config.yaml
num_hidden_layers: 9
hidden_size: 128
num_attention_heads: 2
num_key_value_heads: 2
head_dim: 64
intermediate_size: 320
vocab_size: 8192
hidden_act: "swiglu"
norm: "rmsnorm"
norm_place: "out"
norm_eps: 1e-05
positions: "rope"
rope_theta: 16800.0
rope_fraction: 1.0
qk_norm: true
attn_scale: 0.125
bias: "none"
tie_word_embeddings: false
parallel_block: false
init: "uniform"
init_std_qkv: 0.0519
init_std_o: 0.0519
init_std_up: 0.0519
init_std_down: 0.0328
optimizer: "soap_variant"
learning_rate: 0.013
beta1: 0.95
beta2: 0.95
weight_decay: 0.028
lr_head: 0.0432
max_grad_norm: 1.0
warmup_steps: 76
schedule: "wsd"
decay_fraction: 1.0
decay_shape: "linear"
final_lr_fraction: 0.0
batch_tokens: 32768
max_seq_len: 512
doc_mask: true
train_tokens: 109900000
max_steps: 3354
dataset: "wikipedia_en"
Each number is 128 + 32 x the weight over the matrix's rms, rounded and kept within 0 to 255. Layers, rows and columns count from 0. Numbers have three digits each.

# q: layer 6 attention query, 128x128, rms 0.291, rows 123-127, columns 0-127
# k: layer 6 attention key, 128x128, rms 0.306, rows 123-127, columns 0-127
# v: layer 6 attention value, 128x128, rms 0.311, rows 64-83, columns 0-127
# o: layer 6 attention output (transposed), 128x128, rms 0.291, rows 64-82, columns 0-127
q123:142067153093120211116083090171150132119170103116096099084082184118085144102169144137060153097171108173136143156102133117093135057135153160171130129120140147203171145175122161119096167141126122119074122123163145181169205144048062142143132126092129164167119173156122149145094157093140207049154140116193187117126166163165187115106107136148143158143106186063166117081115204074068210091152
k123:079110161128206145130109113047136148159229101121162089004086148200140151229166135085156164075084098046099179099071154090096182070115111119189137072063122180109160178209154120114228175057154091129197128157126181148092198150161107189133087061077076104153134186220123138177088078127033171116142135097120196158074133042158114117116036123187109125120180151124136117028119145169115100076204
q124:119145166119105108159109089154096067203056091096073118091105155185151150102173168158139094111151127095100083060100139098120171113101104152073087090137159110124068114129043067124110088145139125178194200114118132087194148099167101044130194079112140120179067094095098155160191077127111042120141134030157087208111109105232101118176128085143077140131186187113205089113110114082110033148164
k124:158037158138150099212144104136104068151103072083095144102097171156133155032132217060224082091185110135122130084093075103047192131102145162146019148073076131149144100150213096139112157122061205142219134129199098117155045129134068087133121179142105131076031083198201091085079172099062090058165095111121114092129196092048167108177131132164103084139156191108182104153145112064173117084130
q125:116130073077166160095080084137157084135172130082157094085164192032097150118187105083119170150084049140098164154202116134150045184158067179123171165078206109156132178213153135105181130095080142135147163131101158122141116120118120048121137162077153087157089100194079140079128150086089126197139091140208066162117063047140092113066134035097127097172159207094139090103151122177150167153151
k125:152127080122117146234130177129124111036097101104124131182160161130108119153180120055044165083133055088144154119133142199175120173123146122116163092125216219055133147073130099137158133149074046153129168119139113128157136100085171126177127164121137067106178041216142024164137140194092179214180149091119155115099126146130152179094132110041086076124167202135180147148125128188105055206161
q126:171187106068106103153150100097123161157167122139137160131153152118126151162126211200085157081136212157129088064114156171076037044138139165026092095130192049106060087122075121106193063093133103120155079172176179217125116102179168153134125052085145135037140099186183138099143133159105102084174157122137158121191087160086098084177078044083140102135142163144136176092130142114159089194163
k126:212193126130123107117119070150109109117097041071070106113120195133175142176149145144155130116120108169075235170122159223055138105159084173068153143120082024103062154132142096130113090139140106068132102151181122128144088153111147123063145160125080173063165129226113179076187194119028152085113191167126165022091103084156106097121226124036133163132167087122145208052086103102056122098177
q127:190130155097107096154110150061166166188152216095199107157142085109134216076076142186187076185123165177179181095162155132104144162103116147078165122171184055167040180133125103117108108158122110081166180122213166071200156141136074070138112133099129038105068146179078057170136070141118131114074081175149224141182153171161167106146158115120107146093159158093137132136194139136093077185050
k127:204102214122135157085047061111247147122154176074101114014161164116153070187086135119117042196102105082138095137101117172136103194180122130056171060137151149170187144110070142175105105179126185104106098136140138157128130105124052143142130150060196110089077133113150126094087104117139086046098175091172156149163173092147140156183152105124097114084146107091115159161157109126182039140119
v64:167092104105134120198114071157051161110096123124124107061120096180139130076116132122162158156126140167144149069098131102122150082171085081119190165117195075054113153099113156179112175134013126088119080163102081152177164122121129140066173055154114039143098137084132170109147099123170100174095129098171190152152102066126159123124154122137134145174173070147100093139087201098108091146173
o64:146085141119154084082151096118102123108182113169111133206124103091109170087118137122067104115134147111178115063131063193129147162108140152096047095113045121130151153122098165138140086106141135107103126145169102125132185104168133164167178170162119125153167127120145099130144167187060111144116119097171060152129145135115092147121142178088144245166169138130093193064148167107100126086111
v65:153110131139089123140187162069106142127135131099126107140159138131164104137145132166157120113100159099139166107142153130092164173118076118134089084132161122065123114145132156128163059135188107169191083092131053082088228163165086079189175123070176127134130097164105113137165137155167157106102090144158062172173155134118114136126157118096146111162138123092161136109117142118154117182139
o65:153182142132152152149120085120068203144128158121086131130130116070111093105128151144163138094153192118166113155057083096179089084144197126109145139127121133158130150183166120129164106118127119106094134157108163112161126134131171133156116066158170105117127161104194098096152175189136152114123124122141169109118120134143073124160096116136121121126172121076158104170112119149122159099124
v66:120180175138096138192099133065161101127090128112114123141121200116092146134055076131164115097160128122220135124162131092161153130095100102132145119125115128156105122086129156174129160118105105157080130173155145088142110125117194107167135125130120134164091149113111200121107103116130132180075144163118193127143141145065088130118091170165101134103127087123100063091111068140153124102116
o66:119100162079073142142149085106136103104150112155071155143153107106109107102141083098101146144122097100097113103105129127142122124097100125130161134134142129136155118112114058167065034123136161178125107174088096090116112117177138122115127144117054114137166132125102128138096133126114142099098115131125148166172083168110127104103069127073126135142106116112101075097100109120097153097163
v67:071107151112112119138115119159088134083082149097059067116126156060137072149155124113139128192149124134118167156125145154166110150116115102140105165067139173142119171186116203102147124138149163165106163157171104124129128087132138142040174069117105102098142159102118093101108202123134073144092101084159088124106123152120155142088084130093068140153105123146113142159152119131038124186113
o67:149101107145167117107131087129066081140170129184162082203156106115076152178081096121181123192139145111171122151144121084104071142122102166144168092082190140098189122104116141093117178144158163152133169141099167109135151099152135098147110181107125108134172148106180187144133191124179183122129129121092128110146177121160123148133185103096133145129121115169194151149087158120138143129133
v68:166089152104203142130132178184131106157153167111153155133137127126146135117087096148099169153159137130183176134178148101060140071099139069117160130077088077126153166188141134153132169136045170149095154095147123191118150110160032168150090151160136055071134171095122050139170185132115156149113137162120118132188155159110094105165159145133139073164176101115110149150128152148131162158131
o68:188145091121139167121128086126076102173109165175153099132168123118157146123125208116123130094134138104137064088203058142124199137133044124111068191141106149122205151113175162121122100150133107120130073115144176125121104106134164100100165167126123175116136077135180085087099136053142177175138115172106037164136101132101123086139136115142068160104112152136119092099101144125117142107116
v69:107156118167112095216089130160111142141150135074159086150109114129131132167157160102137149177127142099084129102123120175171180133117158156106124125145162088150169102137148087146083146143124129109136112128152103156109155089080124124092119124142157122140056108125092129115116127134148175166190115206090125111184144163162130116101135125134080079130092139134116110119153137154165110120071
o69:119116144116140153165118158121122149108093108091126148160129105145058118112148147116137096128152143140132159132161142110106171134153076173137171150129112134151158160132079155106193122103160125098155090141123139142101136145131112145178149147127125163123110189130110119141114145135178077071164196201139138146150131162138080134149144159150155139146127131059073100125107144118155085086116
v70:153083105102125112122119119159115080174182106088136133145155139102195136151118151098140127138163118123110163169140137120091129152107108081108101155188087195185121102056113119146107132179140154156122143125131104133132063145186173160180143097092068115096195201141109145116121145109135110154153130149048093117213105091137102106108113190120155147136172166174170098131052108157098127081147
o70:163162154085157139141114144063180146119112115155133101150155162098171140107171106119143095153105072149143128124137135087164115165131162111140173141149097088069151089137168112135134140125116098119129132137088124158093034098103131139137115163112166161170189099124180146132146174115109137164122184124110127177099084092100134150145125157132147123076154113090098124045123174091166117208118
v71:167149125173141123119165128099081129060098154129137121140118144131129094156144140159111158136105143140126158167136071106151162149108150146152139174105107109158091055088147140107109107151144156124152115158188112118159177157159127199138064128171088101123141140120154169118168160219122109113180162175181149094162087111143168122116111147203117128138126109125162102183190210092138145074134
o71:121163124134100138165091151191161101114132125111146091174154115108137091110176107085077070109109062074135156117200086118122086123165180130104113164096122129174127139126140098084117143115143136068132111170084145123123143093161126092179188156080147163141131111139076092113097178110082104065102132124146143167119174168132083129168107117170054171125130116170161114127106117169110099195104
v72:176099120185169103080069111110096160077125116137131078124142085126139186124121138141143081144143117096091096164125143157109106131122061159200155137086099076052151116118126127096138093204143132096080173129096181136119142152141134081111115139086084102147131074078090105120143131148113161093142103179094134132071162122117174186124116106118149145120108120145099098146067132084137094160086
o72:147105082133096114189142157187069099149127135167173079072114090089125106111116082085122109149138085169135134123098127134106129167137137122141121113082111115046069133148182135100158115112110118143178105162140074154169185138104169108058159114124121138102134153104079128106118106153111129159164139152192105108105165091134130148187135108134153087118126108125107157134173112135098141118150
v73:180080103121145074068154076166152150097140163118189155133116121094155092156113140137128174108173141138148131149128088132150112177142105073096131196137194086110103137123118108132136126121138187147164147083131116107211089131144103137180111151141120127108128159146148140112147092121159095168098112144082148109096175087153162192152092177148161097159142113097154176089180148129151115125069
o73:130173090128123097117164154038141148149150125127166108140123164173201118161143128135149062161097142112109116083162053103126136090141166105063141110089124130096136194135103091125137142145117140143108112169078138171164146094081126153118166112135141136123117115129160157113151161112152141094194137083115148138110112164083136095121158123137106139154139151112125193113167131123156133125213
v74:120086079233036161115122157138144124077144129187135159138117101122190111144147124142098110156105121125115104114142102073077144123148121148112133106094193089177158125098117162163119161105119180130144186104154161138166100132154164182138114172087153149119186195123146205116086150110098171133146108097083127126128143149136129127124068150091188125150103103094096169168127155140160147166127
o74:069126154130158035136158185151128090164077140124194100163135145100142121140123151111120147104121120187146147115113138106138108133091113105133118181163155108174111121159069151073100090107172169151112128166090189105101079111146141084069158142092133128102088117148099158103114120075151114129182118078150193105123156112070192119141147173120132127173147171113146106091137127175172126160133
v75:140127118141150118094204112145072123098095108089126112115185134065159135117110106115175105079096087153129142113084154072122087158136170150184156133155173180139161131138084148103144129098070119139094071128133117065128120146116174094060091120117139132143091174174125129096077113145093116143182156056105118157160134127131115064167117096094137118107112082143105153160120060080094151186114
o75:137090132146118166100103133149149146093106136160127138142109130162097124151149133128136137121130095153180126123076185158116130130145149080175097132158149098083118122085163150125112174094169139164089149164160146085122120100125094120105139127074129089084132159072170111130101148118166094162082117093143105098087105108160115118142023151089102134166145177133177163169137189126149125142199
v76:143070145201141189206130140149155089161131118130153110162108125174162107085100138155196103120129155112139124108089084096084126155126124104108138187133148179160091081100084153154133066187132099178127093082131133137067085097107104145078137099155142123170134174128121095112125183091133137144114150107096148079153167121115116129140099139120114080137146103120070145100146167144153138168095
o76:160126158070106149089089177134097130156144124149086104117163145089161219151174165126062109148151157186191137181143154118128146134175118115129119147109134134191115151123149084090105107111130156112143137149055160131113094121139143155121142148151107116089120106131173146130065129145116129156119128142135130192155132113148101108113135191119153103135103141097170151100142152134173118091140
v77:080081143128111117122162088121083111113171103120137129098145104154139096185142142075134118095165134135157150094119132118159122118098110136139160116195114097105149109115090134130131143135159124130132124128121097179152099130144139173140097173171077067111101121082124129160138114045109071168032131154131107175142124136082145156133181139129144130126170125125065110198108092120119114130168
o77:168158124129108157154108133091135067137114137128102149118128155106141145094137098119115112098157117119181077116111086109148122159064084109115153084124088089172120138161112134215103156108134089171119105131134132150123135165094147181121168114141130157134115107148147147132176200154167162123127154137193143119109149104132154131114111114103102209151125103163086138083131152093097138107142
v78:218133128170094101083179124146122122123098158152131172075131128205084160077165158123072147091109156116158108146147178222143108169093139105086106132111162124105126105108134123136174131102117091133132138183137126090111118192134123122130132143146140064125094190104149114133123121065110114159144144155146122109127113156129182145103145167180108130124124098133133084123105123129124086146156
o78:134099155130166141088119141133155135130126119122125135140124195120176110155155078109148101080146165129194126092166109091140110076081152097118147125170088101130140158138125103123171090114156115136108104179132069189143179114109138137108119108166081137099138129123082157108127160103088130080075103129117093126132091148128125135143136125054109132122103157102147112164106121115099179123079
v79:132062101156167137162083155104120131171098109184151155096176145126187118097121099086119165137105105161120185104127132125079087134150170159152083101117103131144104087137176123160215133152117146155123094139170144204122124146111168063118106173142117166089070158128131141131144160084171177159167112146153097152112132096087126197173085125126124071116129111126135118154105150103168143139146
o79:108131139140134118108105152151107171108182122082094128199145108132124237152149126120083158121094150178143081151119120100154074124119095121139105101153159139096176147201133154097116081150140094108125126142152119109147119152159128127114160116106127130145152102145101104123103104120150171147107128160083126116084096091159136092165101115151127089141149123136029153118137145167113142120108
v80:197118161157127157064179084057110124081144169076129132135092133161143155147106105117116101156127143136180136087119139092138036160075131088122131185132099170064113060123150144130134147068116149167126118141136116150198107170113112122104109131129089104096120137109122115099097126080100166192156177100097159145116111064144129189090142131107153107181116194155063115104080152102111083155172
o80:126155134102143129105120075127159131118165202140144131131137136181149130147158086151082129140123125166220082100140058154078141149138164129180142129117098118110085092144101114118137113068144132159134097140129117174104150074136112135091153160158162117118188107119079182142147181121141171107130117156130119136135095132131180085153070169139150158141124105159143209085106083136055073092145
v81:166128129129104150183115087135132129156166164101143099138146150089120112182147125113143213170089124166142127133104149156154123114136168127076134120163108180162143120145145114174150161164131125112147122109083157099087137148173161058173135164116096105151155129136103110105159087060109088114093105129132101109139111119127086098135069160125170085159145123144135114101088194092156146175127
o81:136170118063142115107095143087130129105117130074086092117177139195166118143149133136100123194146123146176098113121132105189142131112152096142118136136163168106145106125143138143115127146190057164157144151135139117122128124150140145153179140108134101106072131117177164110109125196128106143165128125107122094154066119127062168149178138111145129079127092150072103135122142116148123113106
v82:127113124136166177181077143212165184084133157123166127073104129154124141154086126135153163132197120128093201103134122153127141107089115180092159087133120102078181139101080095104170145116096163103150148099186156111153167145098149155117151137171115155133136175106110144116092118088110140188107177098204138107099131129106111080111125168183088109152090114091132140128098124113143160131126
o82:135071163159130148108159123084129197113131087148192148180170115142115127136140094181121113177175154125116127073137136141091152157122045111091098125102124154228070128105110097077129108153190109157142110119127087141111139116138153135086160105107123129110108069083137120120117144108106107123157152136150124153130139082143104162112103094108140152096124133156120155082117137167102117133109
v83:129173123142153197143143117114179112098175127113125178121154138099107096114153149172146088128162122143162154121103146144124114077135087146111134136147164086160106145092157151104131159138153141132137137108163135126088050167079107080077134118100129073078159154116129107151075107145097126088130170124119103178115077123131124170134158191113085092147156113137159121140143143105142089089105